Part of a small language model's weights.
Architecture: RMSNorm before each block, rotary positions, no biases in attention or MLP, tied embeddings.
Training: a variant of Muon for these matrices, 538M tokens, 4101 steps.
Each number is 128 + 32 x the weight over its row's rms, rounded and kept within 0 to 255. Layers, rows and columns count from 0. Numbers have three digits each. The size before them is the row's rms in percent of the matrix's.

# layer 8 MLP up, 704x256, rms 0.0812, rows 305-341, columns 0-127
084:182155123158115135099137161111111130180141085091177127123092110109102137161152105184064176088139141152188103171071153166131142129130115187105065076117169152116095066136185091188075179120147117113132121117149112112115125100144098101109136111157150144130171129169101111116090048104167149117111120119077155175056141125118115138094128128095081110090104170145149110149098152115202158172099
101:133148199133137160167114141143125088062138098160195111136115084161104140142184149154114124131201123145086143164120228134136111079162156115157109100098156173081112151057131154155131139117161174157130173105150101105102115132088131161111116177131164159129180072166090110115166096157149202164084152150068157161153145090166125124154122070147166096114185143142117109109139149090137157129160
108:112093090087179133047174144128164195078115152105123077158163171131115139141124094096143112079149147076128186160120178156165140105137133090114174122193176082088163122106164040163137144172116173108116095102139125110108111131138097126157112165141199068119141093120131093170119148146156147131126154132157161145104133129151159157145111186123126158102122216056121128125081136153125156148101
105:120098126157109170129150135085105176117194137083187123118150155143113113094133208092099111131132097148174147133106165124134125135138132102205114114093078138118199112155173095072116088122131145060092147140126150187140130147164168127183147153109115196140108101088117151015142036106162084158143074146074101113103177146099135147081147160100155126072139079156131149110053135149098118119090
090:096103140139063104169085114071100180126110134138139093210138132155112103108142118165094172113122117130096133168177096094143059166124086134142181138179097177098108145096191146098092096159138097098177138102108124187135142109124103100104092148162125152174114147106147036142185132144132135086117114092153201036075139147148146086088131123170158107123134073117059155177193108149075153152121
110:096116106155095125186164150106146101151120156122172152153223167078142145174118161086135129127169171157143143153070116154188088193125239110168142128102147125130118166156095099135077145161074177079142149134036161072084136115122104122120127128086111118115167140107168101135073097091156160090170149171155150175152172091130140066141148128096127153093127114125105124090109139137155119101113
099:160133114194117143186122163118083148192129130135136120146111116156095147085103135109154142145163161126154143178106180134161124132081116154098120130103117133133148141080092111087143122146131097062115157153113140117130143162131161094104124119105104058167151138131151065174110076096157133121122098122153164158153169121082042099204138123051122130153085097146134027109133111124126179146072
102:109093103109159150137146137141118152174124173173137157106096116089186191143080168111125179128190139110100120100160155152127163155147121146165116229235134116152168141124147112122147156115078140092096148143200193060126124133165156122072131161105116169155142119100095083131084096133103111154133126129142118156125132143117173074107128156127078077153117081139102097090157145140144149168111
084:157112177108138140090165078118123129098215120123081130176125130126160093165144088112171207167109126101125120152106168186118104139171110106079064167161178124136120168105089108099035143207043112114102143152150124119126123166075170155112148129133122112087170112110125128104109137098125123122103158110145145147175102130139078170169116172092100149079129094154188139167114115089152110116121
091:091081118167092080147128118139113123114172106128104159138095139135150134120148040150121097091083102089124136137132131171156073178142127089113137182120121117102185160120128137159081158133087071088125173087096207081175100127146166109117112106126070161109035172128127098145174144112151099118109178115142110106157124144086181162147064159135163172076121141184192102139166126106131154071134
108:145118179127084144116123106089119099129117159084151074099098148153142102166155110039111121113077137136129094098132163131143129207174061097140138105153132144102101220122105142124146152084067160109121167125150118124107143058091186114133097118062119084119141118167160065092147135129143119139133102123107138068092127152135200136124115126090137073100100136099145202162129096142080095058071
100:147146130138141115163147147117131154103135083160104239023146114101113126165146157219087116104165158167071185111077093115126132087168132125108088146171155138114127100136118120194101158066145129090120081121123136134072082160084161163105128123205143108101160130113117132165153137018095140091127090155186105125148132084146181132139096183095089104162167185136102134153114134126158117167149
101:118114141140120121108167093137142151092099077174072146135101103130122166116120188161121129115115113190117105113112104081112114079129171171163158083121180117146144178111098183135126152096142127150148088121186081146081079100126095135145127156120168112127107157076104122120118147133095160114059122112136166140192156137194136144139119119168117106122179084119162116132149123166105112162109
110:146122110120101109078208137144079106098183102129147170105208148198136098131121144141083137144140095139179209095128127132094071152153083122091158130154082126159107143182124166154152127138105123125151085113129124104136135118125145136130136118078147138090131123055155184111089059105164125163127187116117095102181130131150121135142133114166196143165152173081168085137109107098169136142184
107:107140128157118069135127127143158091123082128157142129118082133084204165097136128140099141115110116160144152103080095122160096161068114143115146148162136125142123133090109169096124182142125083123120180104105127130071119116102189083101070110154118141096105139173131105109199209134136122127160187131115113118122137129157145170098120089174113089089177173138144151050105182089095093113116
090:076110137032124143168143135163182121130043131143133111116048089114147104088143099185122101178126125142135101083218174099116116175176125055117165087114169115110132139143156123117136130150130154083132148142096170124173113103181135083129145178140123147129138197151109122170176189163116130130146153152171147074174143163142124190049118125110130184100168175068104187181129129157107107103097
092:153096131156164111133134131079131135096153124097068159163104113149210123157088075101074088141181132137081130091118072103167183123127177150113153129110147093145165086134091144088136163117091090149138086193130100150151080126104153163149081120127119138155138119127149130123095136117164090127137117129140120099145149161134115158148162123171146204194090126112197043125041161106180144116219
111:084162119111103101128151098168086127172103115165130134155118156083105141110193107162145126085066130090100146089170162136143101139148116108154161113136124196131118129138170095165183141149145122138098140185109129106154120081117121154151145051118070135149101117176145184091192126109148163150109146157093061162111062099123124165167202060141182094094178139138146105145171112117112113100102
105:181190118166132117130163141130130104114145172145098129174129132129111148152092144162107202132164144115134165133102120061151112162155129118171126140164128107109112139094104166088195138175192145097127162097151124141160171029144164126106084151128138073153175109123135143137121084131069130120086136167144206142063111091125090156207068110163081108146177152126086131149130146183149130092166
104:149080195138163187119072124125087142113143143162147139088140100113093200134062132055126135153119162073188165089112081094153101080063175108142125166152155104131121137120111105092115124146149146149128135082106116056107139127106112111131120130128103098119183113113141115147183140142112123107074119115126180135150172145151073148085096166149165074095113141129107059068090095094089154076135
111:104167092151083162120064132101135117084135143110111098090151157165097194113073175168166124089053130119093136096105106105137104119191141151141079122089117130189074098169103157145135136100141128106150164084166118124173119098129081127105106181133120159097126155125179113123119110087095088114130141089045101149099094104090190079172074172101152164142148052191126125086142126095096116088164
111:051065110113099151148098138145110121047174109141119100148071148128128108174151076177127071152201152154124107132141096136117129132106095147104153154133116067080191165152137096102100083140172131078137082143097071151133145127160079140137113159113179138133175133156165158068155131149132114182144163129078128115123108107125160111153159100106045094138152114151121080164078185146136142128121
107:109075122175172145104150094114255102157141117161164115117102126096119128141122179078205201097116155146146098136111143128169185145122129156136062115152135197162137126139112169167112057142096117146127112149090150113172211167101099166121097120069150139109174102122148163158084113124157126154085159200164111144104180112123096104132135165119131080090131128109108126118137115131133194100115
109:156137140088123122083120068115151113180090126091165118157172161115125169138074089255171114168075201135110126092116176133146098153144185083187146175158163161103149143125139093112137106098116118096148126059133062149146114206152132146121120185147103138186086105129135155132085196182098151170151078068115096057076145112148151103127136149102135116126163109145163118118161170121069148095114
077:074089123095126135081142146055193042107075154128101133151101166180166156123091180152153209153066145147171077086111176087172150110181150153133118124100126075079123144126108184114144186108148133082124051118144174132122121152118109142098090146127152101072117109142083139091232131102126133082086115102172139109103099175090122135099145143165156147142087149170109147090111098087117134123062
100:073157123107123203146134139167161112169072118079135110125110133105093133083133096077170144175111159142109155075120135170185200058090127162224088139147123068105115167090142148063069100143101153206168092130131111151163130128130141144128139111107136095151116145163192119076128126174106095065139181067084126111130145129097119154123136151139122095121137082140124126193129149046111179123128
099:133121137142098175145061102116128145152186179130153090062109148123148161112089124108081138170115116099129093158103130161161105152127150133115154217170145057077162158151136106105125158145136141087125137025123177175139177102125140152120149157130116077146094147155137202152154139136144126157156115063170146069166177135131113128142137156090152136164091133055076100163122130124104092138075
104:115114179112157200140161110123098172067080140136073111158144110120147139133132131071163090142115105188099117130168087117135113116107138093128123116159142133114116116024057125107170149104124092105143122114086100163090108143065107167168062102127074169085087140052141164139135120153160112141198089115084127076101091124100173169121143121144121136141120134139097104115055146062141053043095
091:133142096105119128139189187176170123128142157151105100170101075130173192089154080122110154150134157100129111082134133166123123190127103148129078146135125100084059086160125191117080019103152100089169126174127078101118143104126148081110126136121162206106147103123124104138094119161172143152141108102122149150159083086065144110142125124129111080082094144160168134146194188191160108186148
098:130137138134101129109068163121181132195093134085163144160077075074097115120113107100112120116135116129101139108100144117178089094197072122136159133081142150068144102195107173159069132114093106084155079128092122129180140121102094084063133141134146156144091108187117072125159096149130055134121150170081149169151160096092132135103123142091141098076157146127122123103105103074096113165069
107:088155154080125153063115135202151110112185113133131139107124158127117112165082105092146185115182140162120137160119119168146135170130124103121153116114129144113170094048104132118143179187121169164171135149119131123161139159116140124157080103183150134187141157194133159155144117136127056105108129137169154123119149137124130106107111168125080093130121117119117090099126123183095130085100
090:103091114102152117139090135120145163156134114111139094153118089099166131103162127140092109152080132174092149095091097118175118183103163103073123141123127078173096152109073157124192101169117162100092165163092098146111162100099067134138173098170117190113143165139153102120096156132124122145139149161069100099123146125131080134134139087172165109093121124167154164158115144178186054144087
100:109145091090175094080108163059020215132073103129178124148123094117123097132119187150136107109145131067071046173118146104128153154102107132093173062122152103134079081115105089130120090126144129123110115121113088132134146129103130122119144110120094139128111149096047054171137124159063169149118106136131108113142133150152101133112125144125127109117184113102148128153117116137103107118149
103:169136112129078163154104124095130127096114140095140058118093119158151095081134133173112106099084133152176148148154104144127121130175107123159143127080112172100096167059128139167143125127108163127132106154145129140120101139121132106145165171107138104132068087171108163078108148118132172129110100052130185200132177167096101173090150118087136108124090162141151095144120124187099111087183
110:143161128120129104148149091083117131087153077152173091145068114129098188116179121151073098126129146130171060093132075060185128105088108100134138194104141108160150172179078159097122114138120131077134074100058123121169142162114147119060122117089125072108114098114148114174044151083129136079133124118070137151153125118164134072152110179108115131090127184172106103102190187106166151107183
106:093141147162085145138159117166072151187103082149160104129067131128083092167184096121120142157132127091143176120143141129099113153088093162065095166143143135131088140113154126134149096104055175115126117184083201086068125157154169121122076106192089099128143115103109159092111136117126164177129101157126146098165090133087120157111180129119124138081115157114107095083107078136102170189120
102:107142134159097130137096154091088177154150139115052090150098160120146107175116111137115151059113110146195130069148193165129120101116133100111129091147126108091139117127112148152158193162147109081121081117144125116136124120128099113166169094212103108125123112144101109116116150103125157221079146094112140069100124124143152151114091115163185125132136123089118139149134122153161103088128
# layer 8 MLP down (transposed), 704x256, rms 0.0277, rows 305-340, columns 0-127
083:183152098133157131100147063122127152064191132111147154168090131127082114136091138100091156194148103151161143132116122098129117133209078057148099074087084120145117156162139160168099074133118095092113117169123166128112160191167112101139123117137164141176071136157127090098156113136117159121124183130184146139080167130175107112051076210173100156175118081096134146080109130126116125140115
102:119096155149110136172159123156138140158123108127150101126168086132125148155115132156119086146166115104063131113117113104155081099132091099172206144150144122087134114044119100128146165141165111094105129093154089139142130134109166176093158149145117192068152116153145130163130160090201125135171163082123118122100168072114095050145173096143138091126148136140163101103174103124062105096141
106:124089163117064164108120148222169120117151114107119164119119084114133059144123106086114209124111170135115155138164155118189177190137110131160168160095050115097182128169112127164108135135115119149129135132087166065132137125151170076143184071086147139102120096126127162138155099180179114147124091141130169139080151058154143151158129069103104112142110106142183092121164121092088139080153
105:111101120138148148137092090177130131111155141141129125131163174148216110128095119105132120180107182118106103109137116142064161167094098146161136144131089161159126170157111180100117130125098221155159099158118125096129084124122140097132142095140089145114181148075102127166160082112171096182094127169186142100082142169100146095066152072145141151109141152091135114086104183157052133131116
082:110117218090063123100144149089206134114128187133112142103093107129171107144111127112126023086162142120148122156079122138110164117151118182094106182105158117113130146156150151097151172126166176104104101145122126198104155121141099099060163153111154135165096150170128123152141150125118120101114137103137075138156173147151143164109133140136128098154148111141143104160172155121156180124052
107:119149084104132146157095094146070117086102153110084093118126133093161156153149052068172099171150207150157087091057079116135112122104114043123158055101074154093163132098085161201062116123156112165121070155131134077083147112098108108140113095114197170144141110169115132127099104100125162126158139129131149135131079165122124086095133013186132131066124088090095107161146140128152118108137
100:173122094111149109131112148188130052162161127197097096135104166062111167142177108103129186166174119111049124166139131165118117114098162154138136130139131089090137132126145150177153125160127169167091153091131159102078123133155124191080164136095146226116096124168154102149104128066135106120134125127109144148110088135202185137127089136125124123108129095081180067136142106193137096124172
100:178158112127087165117123120114158142187156107154119183107118111182138173122118131148092139077136148120161166117115092126110118123161142155117095113153120138143135141134085087080170124144110194123176145086111101116141070128164132138064147150136087090137103138178132099118095151105127113100143162175100153143094160138085168103072161134126120137145126099194146167110081149121117163143118
063:148190117136073127130114134135144110127206120121114111054154117132154154114120108125172099034153136102119122112105099139099130106109106166149126144106110065108142085147173159100119157094088146117161098134148134153148143109090135120103172149132111108148095070134143139107135156103162108100106097109051111167146074111102076145078102065104133124141128149109148153177119148155123135124123
088:110154159158070135126152163082124138165174118113088143094141113198103163069137083148123050136126140134130128073090144122140129135107108150106085199140170078125138097128136145121070164136173202153164103091105164124138131164153129070089110134139137098104171149113165143122065123125160060119135108134158100096110140151067116106066124091064113113119121181171107122115101206143163139145069
109:124098109076106137098087166086125073138145100093140097196108120129132062092137089077141045207114134120134141148151173120179147161108093159126141173118151130142118163106111211178154165093134159108149212088128070104109136034115141121090094139143136172132139189170174124125138166120141124115119162128083148100095133105127117104120081120102078118131112110137144172159136155101118155115081
104:172157152204100136169159117103114168152155123171118118105149171111106116150138116155093086115126142123143105144154088120076091098083041154129146135107103068150119120138123131060163125112072134206099155078124100173157137119131111130110149165128116107126165125119132168119175139140134060122130096168156153147175041127199173161196127106082113130156164155084118128127177160090115157100138
105:116170100151156141142140090139097131155127140149165125164200071168171154133177158144104070156147153036110138176116094110108146065100060059129102161125131174098115131132193135140100098139164163141087145146146153112145075175131118049102144128126109115112121131098145111119133133147092109139186099088166136135093109115108135066145110162088176092128097146125124135121122126103138120118129
110:112129084162116105084153090139093097133150077144172136094123079178153146147176101156116186153136141128097106127068165116186068123114109139140104158129085170129155139166102097126162146125128178148102142137113155140173155135127178074085185153105099199084098082134130123079197069110142071147099134081181148145090125153069104147114142116131166088135126172110150081177166122124155116129107
111:113132134134128079119139168113079119099120133178191128092068210069113139125111120148142148133106113119130128123106141144178116160053166086124155110101112101116156097141107092119159123152126071115122181140122209095177134096117112026155146143076130155165113167125127088108141155153110165112135169205097120151136087137142175119142139128150118110075094132101146134113096153117068146144141
094:141100100095199096146106154157131175107170155121165080140058125131132075184139087141168140047116125125148114123126153150147122132083109122120126124146102121122117098166128136077054122112133103107160076130140146094184121175103171124104120085169131138148064094086154070111074116130154156086122110135117114109139134182203132111072109123176115095098156178137140132156075111148136140131176
082:186156125119068094148094177116174139118146110137122117064118098102142126081119161176127061116089159114137096117086138077101186082164127141093135062067071120106120148154144168147105085117134148140126113097157125135119098146120157186147109191118111127137129046139086159126124132166125129132137026093109111156150096162128083159114128145128187199119100129138162103101195133129090120097091
109:123113151165180131122083119141131199154076095125100171100161116078157129121135102157136111157099167098159150129158132121109132130106088165159146181145198153060104135102132138090180088136092102117116118117106090089113126095111129157123145085109135105163099168102115165249157131112116128177099151154096188186162124160140122089123131113065135101150142188106112150112098093115163146114154
102:104136139098146175215121127085131160101162103088065114158135134070060167103132135132121163140129114107158125084066145144154145113141151098094169162128147164168125156101094117165095116094105139088173140158107103125144162134125100073146101101156154143110151107092100092144097133135187106144100130103172147167196073095133135169143138133142142106076176116082076146111089136129130116093175
107:142121119159088114128150145172091172093160130194102128074105116090127185080154104150132194080154159113141145108175143087161112106107139173105117128113103165119123118069141101164111136154132170172114174137070119144112188167118073079127128139127159146075097113105157170129152146123065130123152126140135149103127160130150075137182123104125115126102168145149112129083094141096117095077170
113:165074195112118116177128132051167163117085142126126156136102139177134150135151124169153086145099107136160133133054140107143103097120134125078113115120111101147169192090096114131129163087086194127127100169125138079185099050095102174107189163144107130130184135192182110106133076146118135155100114153084142116145123135113174084109123147139164138150133177093111122111143158104129100102123
112:112131130199140180146141123135134129147131175031105097121127102164172104131149144073133041151147145146138136141161094126124135125117099100072096132079077115085192114157166106097125127080203177070129141151138166165091155157134089162134147129172224132102181140112143111083117065090109169087102111075182122096120124115114146104123158097107124123069164069140173111158104119109146188085168
094:132130118078161135142136106101115103092117163132077107160072067124159132107108051150108250160166096137161111144109142131138102154124145135096132140159153101150124085157147055223146185136145172090138144130082052169153133089190104135102118166107141146163188215115146160111112143129120091081088105119083111149110088076135130090232135138150145161094084112092117123147064146138107138191097
108:155142105128153172091082130115120112162040096113115102109167124127125138135063131117142110161192186113163201099092131135104109198138139123118150125113194094152167084180134128077162122112089175146164174124155122124097146112139160095125143139102101106099092128163126170130117160146147107106093062105123126081082147121134141093149167080081152106137108088113087151100119120152098165144076
075:133173103198134124098163120116116084160119070142142103126089164168168134099096134125126203096140131140103137131190070143150101126097111122155132153111144008114072102130158085148162130099134132090151092098158102129119112116111139095066115144174176053107116066204135142151096119093170159136042191122094117125177129139135144147143085105075083118057148159086152094137125109135107122130149
103:129124152182172096074153107128133163182124133131132142162107144102147124092111204118136185142121142099142136119118111103040157101122105156113057065088120106120173130194159085161088128016127155137133110161117119111143078162147114120164110123127127155204173136152132175122114148084135086134129130105159154123066098162136075171087099145149175124148140139126110100169127109058153109137161
103:208099187146135128118124160151118134143153150128084139120108108149093151177130178106074096133133196073184177125128095169156168059113116088133161107126179119179073097134123134061123171144126086099151122145083105131184149120107176139146151148117134091061162139158151112136175117085116117118130154156125111186058090155123185098157148116133148123103135122099183134103145118112097185149129
108:148065146156151086120121128116160090104114114102120057099115134124136117171092147162068094144112137096126170138127143158158155094154130128117158108115090148180150202135117145103160123118074078142145144148215105050131148055116097181114091119169139110102107123054145089152097132072180160096132113121222140096095142170128165173151137099120037076131116104128164114159203132155062148136145
097:168105139151110108172151131116110112056087152093136185168200134127138090170161163134175179136120106125158132141107204175161086162120145116070092176165155111133142118127142073146174143179048121181068136092162118167106133091126150148126122109131117115126093114149103145072125109148083130100124156125147118193092126095109094120116194157163153145141154139054099164111178097180130174121089
103:146105132142173097117144091123182111116141131139170172059123162125202118125120153146064042118104147111110112144113125125099110102108048136114155139138089145173082119146101098185100153113067138167185089099102143138164080102158174136155137160052153142129122125096112180150181190117141090116138114114141173115108151104101110135094181139087182144146147159139170075124115129145174121162131
105:136185146085158086141125163170119160130095108152167099118090148127117141172135133104145131164088119154141106124072149168120121155148114151178113056160162118114182068092127124170133117084083119154190110177128134131189184118123144168132100144161147213156123178128130134064128123171059111128112135141117167142133097161138096077138097104151140097142151120140078116151123043152100090164081
091:146144156129141151130114145153146145137164042131186126164175117067088123115132148142127067098151124120121069126104163121155142185147166162113105112108126102102186081122139161100166157150103155137128089147097123084175132114117085130104084154075100086163134110175098114119155134171125173083132103116073096143210066091133170135107107136091129126142076090108144117097171136106141110068050
088:118121128137142100169105176064137145074097146155102160148167105055130120136119121095130088080126148129106126111190113127111109091134127157194186142120097142110097137165176150078183191141163110140149162122114131180146128109119116080112175184141093085154141150147135206124200163133140178197109066109122136094172147093127086103134104154118153183100170143096151138187145129196114151085089
106:192136123127153200112135139166122206171136097141123091134130109139134162149106191135190121129132120143165169141068200086135135123100124135068102187141134090078106135092128109175152138134097138175148155126101090189107151110165085095111135120053108130106138091081172141134106113098104152156093183157140144092125141152071100150088088138131127152089159060166123127145109156118144125125139
112:139175074133094158194126144106174116075140083136115118107138153177128153139149165126114122141135104179136084093116031187108095072128121199144136139102162096095118151127133140155085101091114133118083147126159138085090141123092147134104139131155141117084142090123108082173121104149157098154177099105164105191105143129127096091234108157168130148065136103094165144134139142159111120118153
103:103094200166143136127145103115126082120175160179182154087135201164195159057117111190110211137143175162141155059093172163107126062076140120101099100145147107156127122161145134176094148118136139140117115134108166129076095104125100136132169130131068091114129104097131106160101118095133143123109134163139111115099147043085132133112122142124072147152149096133147187109152098146163101105113
# layer 8 MLP gate, 704x256, rms 0.0771, rows 306-341, columns 0-127
103:152136081132079160137116112094177114144141150154127123138158181079161141113114144115159136074076149126124201120187050116129167108110135192112142105126123121177134112137105114142112156096150121182124139055104193142126053149128108138134114098128140172148133160145131126070099151149156116076108069147130160100118140182074120090132113123110044155094158068118040141132090120184124099124168
111:101116072097129093159153164131133130169150177137137139102181112152168073136149115084140190118086134122125152105153210175171146136108189137139172153146110078094175177160194140138110109169054112101118135108101136133150165088115099153121147102140136153201111126117064097113067172094132070131129118120148067148128145125104155139120142140103145121151114180126161091114104175103180118104102
103:148127138104159200117130145090128153135151095078159102141148152133141081108127132064155110082157118109103122127132159136066164204144118064192162099151149126148151138145134166180162155117116090059178168157104088133142155091116108145160088130145140157127106090173094183149093084098208128154113155124153082078139173115146096087083101111148118147119131125123155167112122161103102110048105
086:101178106153158100137125138122134134192092132099134134077135172086143138160085126129099109137150165099146149143161150069188116135140155127137125075128108128159114100124062130145130118104216148170115125170173131107094073166179114106184146077124084132143159129121084145090150134114120084144118169091174124179188105103095121168217130097132113133135143141121166108096086145154085096102188
107:101222150109093109124146137118124141163122126144181124198101140075170176067149139138109100131184110157099113113124099148094095126123125166118125112100086147151155099122066136139145137153135084116144095091189155114083163122126105060115118140129101122143136143193056134133093108177204190123143133158107126154150127164116132116087118134144066178079091096084088096083084148066153132169133
096:097099125086167148184117173112130152129108112161212137147105112166120142097126148094106114105078120112177117172186117128106115156112135147085159141122154138149134092141097146119146152199156088159162167108087085131125131122159138130096119105156124164117104125076136042165178166155123129081126124118109139131084186096060151115159122075139147158131186121102173075139111131143145143118095
105:128121134159130104167072132130162118086156076121121137165065138140140096170119180146087105139133120142180095179139127116124186141090148131154120102083156096117123115149151201200146146135109153133109164092164065081165184181074070195134189145093098116102081139167121120145166075146146172132179122179161119118120091193172109119136122116141189194139169142119166150164056151156131097115131
071:111163125111143174138124081111155121102108132151092138155141133091124156140121124188155176112116103095098128170125156131176138141085119119144114143146175046112139112074079122149101130146084099116125165119159094125057115150111159134158137097129130140100098103101178105167153147160117123084102053116136185075147149140135108157132208094145143126074136128127149165064089103097089136099131
089:128120084101147106143094123109153093128093121114222144128143098172196116165066168159150165131094100096182106153113142108062156113162127095141124108077190122177096155154147177094133135116059166134095165181109104173080101139093128152140166111148152117128130133132058152128150134115047195138136125136119097096077131133086090134138200135116173145088173068120115120167100086148164113119111
115:123142092115122131125090111101096092104087090111098185087063149133149084139104119013127131169126172115140126146124132167140145113168125164116141130108197128159129121098151202111085151177142187136115197153157132102028099128097158143147127133107131136120147147177103139153107159120113070130170140156085097089110176109145131156188095065165112200113173108150118132176103147057103081114167
093:113125119139150123103110138091102124107141125116138096152160137150116103099173137057109145127098156137144094146146155161127114178097130190084128061101110152125123168127148072110136078177172093086161124125129108127117101101140117149132112122135124132164129141116101104081043151100093199152151145121069111157053068170116097136097150094149095112155061073153118182072081105096132162113155
103:126168124108126121110118125115156086105085052110169113098177119158171131120152088181074127133181128161149190173105095187110158119058087105070169163131118134132119179181096128134108108068178122157130120139187176089123112105142111165175103125106120108182111091129115087176105142168114125136120193146023111064153144214147114176072107159090050132143139147135133101132138126150101103134136
115:151123130124169081122142150120148134082097114177066085131187100134148115142165162066115125117166108148117163116108176149052147166123136138163155084146151078104118127178179114145100086179147163145144100144123156104183152157115062137159164115120124133069100141104195203119108126112113112155080113161168094187096160182158167127145111038093175112155088109182128129162119065110137066094117
105:121091114149188158149167150078177137124169142129158073065193117124133119133104103163189081152160132178115110141119200103111071112140167088146144118162135123098093092158123130087139099123136145115130172110138145130111156115143165094143144162147175171122137151150126107122104090131139063116100133124104113174142092129172090141137151169144105173083118181176174138151133130106130126075166
092:108097064118144068134094146154140148096199118150131060151071198160115094098151117084157117141145125128102206141135144125109140154105155134079185116144131116104123147123151159131136113098168103085202073119137135199183055169066210126105102089122132152142089146166140125127047164184167138162132148117105169123172124146093101099102118113113094133068167133172173087188101114120148132175129
073:126091125052117154098119090144106178156073172147136084151085166086079187096169139152134197136118158181078147182114106132165088126145081090184113179105134159130184135130161148092105166166128165166154123076118087092090150138141122058098143120166179094120087154141117082130140126142133148141129140134126133132061097132124146062063123142074122102110163125103043147149188089124201151129046
110:127124109109171100182175105156191097107147158166077120122046119146139094141120144153058115113148171137147113138131152152175132099107130065096137108214125117173102145159109101125070111141104126112151111115127073148086160141136107151129131150165135033096124150123185190125125199088165136150143161134122126139136164152160135114096154153115175122072127060111087101060175137117156145188103
106:165164188137163101139185124144141165108139103152158132157197107149172092127104168135128171115149134117142093159137112104115114101135091077195151166186068101043169132086141139116137111101100165134085134118159105080154160139151155203083144121110130074115106121107118119151138103098096112162098079179128108114110101150173124148181080138166139158141092197105150147157090104155073143133098
105:147146139124125146133107166183177128113091149180129138133153169139041179083144116146117090155111091127094094123147197155146087143120098169169144148107123111138164146146105177090152068127115082128174125159142140150101076124138170086102214098134175164131148111111088132202152143158105179105130174118134117123110182092069136167063105140139150130166220088063111126129133135095113182113159
112:099118111151137172151188097182125106108133125131119124164143152100155050171092110153160100177190112116125100121185144121164148122078110157135102105174081135099139187140135181028061120082174155095113100122140111112140125123097147083123144122143147168136163105125077133083129177141142125166108136083122136143159177148135098181120156102114102164045128146215096062092142044132112128117102
107:126178130168184132115110126154136110132141057057139100144055079070127087164127126134109099159198101108144066147145080137132091092159152194127135071131143127125151161107113107126126137118176184101136151117071124149109103194124074103151103168143226127119125142144136121068092184172143094131116179138171159090107161152090176128128163143130095125143186104128110080160103160073073140146099
106:104134109174224111092123109149150135173128150126166153119130101116076132117128144146131152183167101138061106131112090169117117118134080107150066095111078091115116111180122108211077101102098087105132134205105172155107111137153161164103085120111124138158129115153185122178143105071163141148065127151148125094127124092077213141167134187140087137133084144202124080122128090118123165111086
108:178062139145144108097144109124162118160140153119104112129118109096214151110108133070156123119152129079136088209156192101125125147112087172026073115044056126096124159093153113153152104142108151143144117155100121155184173147119116094123125096179066125114095063117115123134151179087164182169105127143136093104098129139113139111092117148125175109159124122135049101083119118140151217114151
076:143082120158072193086110133132104117092118087141177158119129101112103126094146126095162085081117139167144179089122123094153046137119160094117145133122125134137103130141148100137067117087151139143147255143107168142141133134155107130118138094146109131111151150145145142149157150103211087148100105178146188134109105127176100141199073137142139046122084141153082168104088109199181088111130
100:100134120133161126120137142174124148210151112120176120118123113106084172111135086164162099160128100063119075079160168175146103065106135153207064089174113123148108146105138133105121151082114087139118134108146135184098130112154131090147116132173162107162116137156148141110097160185131092139144143145140118188112098187152089135105056205148113173113149099123073063233115158094095110108112
107:098101130168137142150095103148125097104164090132116143153106141104135149223099138126148121162122113122188106120208120176123125125136149155157102129144104098173122100075086170092166170111122111150179092163136092149115081110109155130155095142165180135155139208086150121080123103135130154092171142113155114143038070085036193187084156130143151109156145080097089127132194150126078094068164
112:143130098078151162098134118135133089090130145154179116104157112124103139104188129077101031139159088155077120127106133161145132140113117144119085126146150124068135084093109137115063128082212169107151155088147155146101150119113142124097134121153159081145128097164135159135175157119094129166161162068148077163114132133116152197091070137135116121144105107173117133093095115084142160180111
099:163079107144122115158201105169121041120135186146107101119153127141097186114137137090175122088150167120178139075085187153078123100073108163129099163116120056068157073151139119171108136060162092103115077157133147107136103116132104105159115139122141166068149125148131082120103070142160074115115126111115101093098131181083107096094106126210130124085186145090142106133080096113161120197099
107:141101183177066158123122192181143133154106092104110107127165091093136089152167087129121122148101136071117149068076102083114143122130129109101118161101075073062066140152162146144106191037107152136088119122130116087106178151090123061120095108117158172140044097181184129175110138199116119058173145114093116194177120087171109066130111120165113101110108112137125119118121117121136112114102
106:110130157111106181091115106143138131171101168167100188198108178096129135157152092159130155146123093117123112169127136175134120111174128147120143106108142120104163103175134064109138128135121205217096118147193162119105100090172153084092174083121107134159139101137154135238159185109155149127114123086148107156151092126134116067106120115094151090111123149117070115142134128165182140115107
086:118112109124102154099172180152143076075062120183174118112149147168151154102171126163175152078119104139150144158094143119148136110081095065162117080127164166128120114095145104161171122108191065116156121163132145147070112129152128094118109164154094163109173082107093116141145119106155095093126125188161140143128067156128104153098127151071137137139193192100068131091137112113187128133175
088:168121137135146144111147121126147097150197194104134110196158155073130173163101125107093153146134114126144178134094133179172134161179095112097057155151153098170100158138202084122134104131163111103101145124157097127136081136125123119156111106101149145077128106172185160142109103134137117137152141159115159144127163109159185138156196192124107194089088144117153086134127124103125143103158
113:127149102059163182110152166138099135136089107128164148088115090120132117113133073109152165135121104128141113135159161112100117115172172060168139158147138209117141154107096129064147110134158142142100133171138153176118157123140105084125115124132151110120156126125123152171111150039120074156112074154129178116095124129076130180119211104105142125096121067159196107153161116187125101124142
108:084133144146151103096138172151206157111155095179036150111171068161114141087090168152132146149138120084151103156152103121173202134124148131121109169103085166158162157163108110056144105105146180088118183142155137137078172190176115119153174167075079082152156156164163184129130163109116129124103108179165093083078178156130090157136141110123138169142124116167135101108132138089102132140121
106:123105177063145123039086089111117100147120081162130149098068094114130101112141168048111139118141152110131152171121147136125173111169107156113107120077136165220114120168168131157130133095146104098135125154129154088137115155143159132133130164133131140087255168107123121116136138136102102152067118124174111145129088127112135158114168094137088162045174099116181077129049129146092111158067
104:142104122112135120099065160153138106132116109095146193054156094120126159102071165142117116187089115155098152197145101118109101121145114141110142136140133174156074112150151128077166146099094193159115120180132130112147113120121146176145088144069177154083112149148071124047097141146165143110121180121118147194121099157133091125163128086078082143145080187135049163128133115146097142136133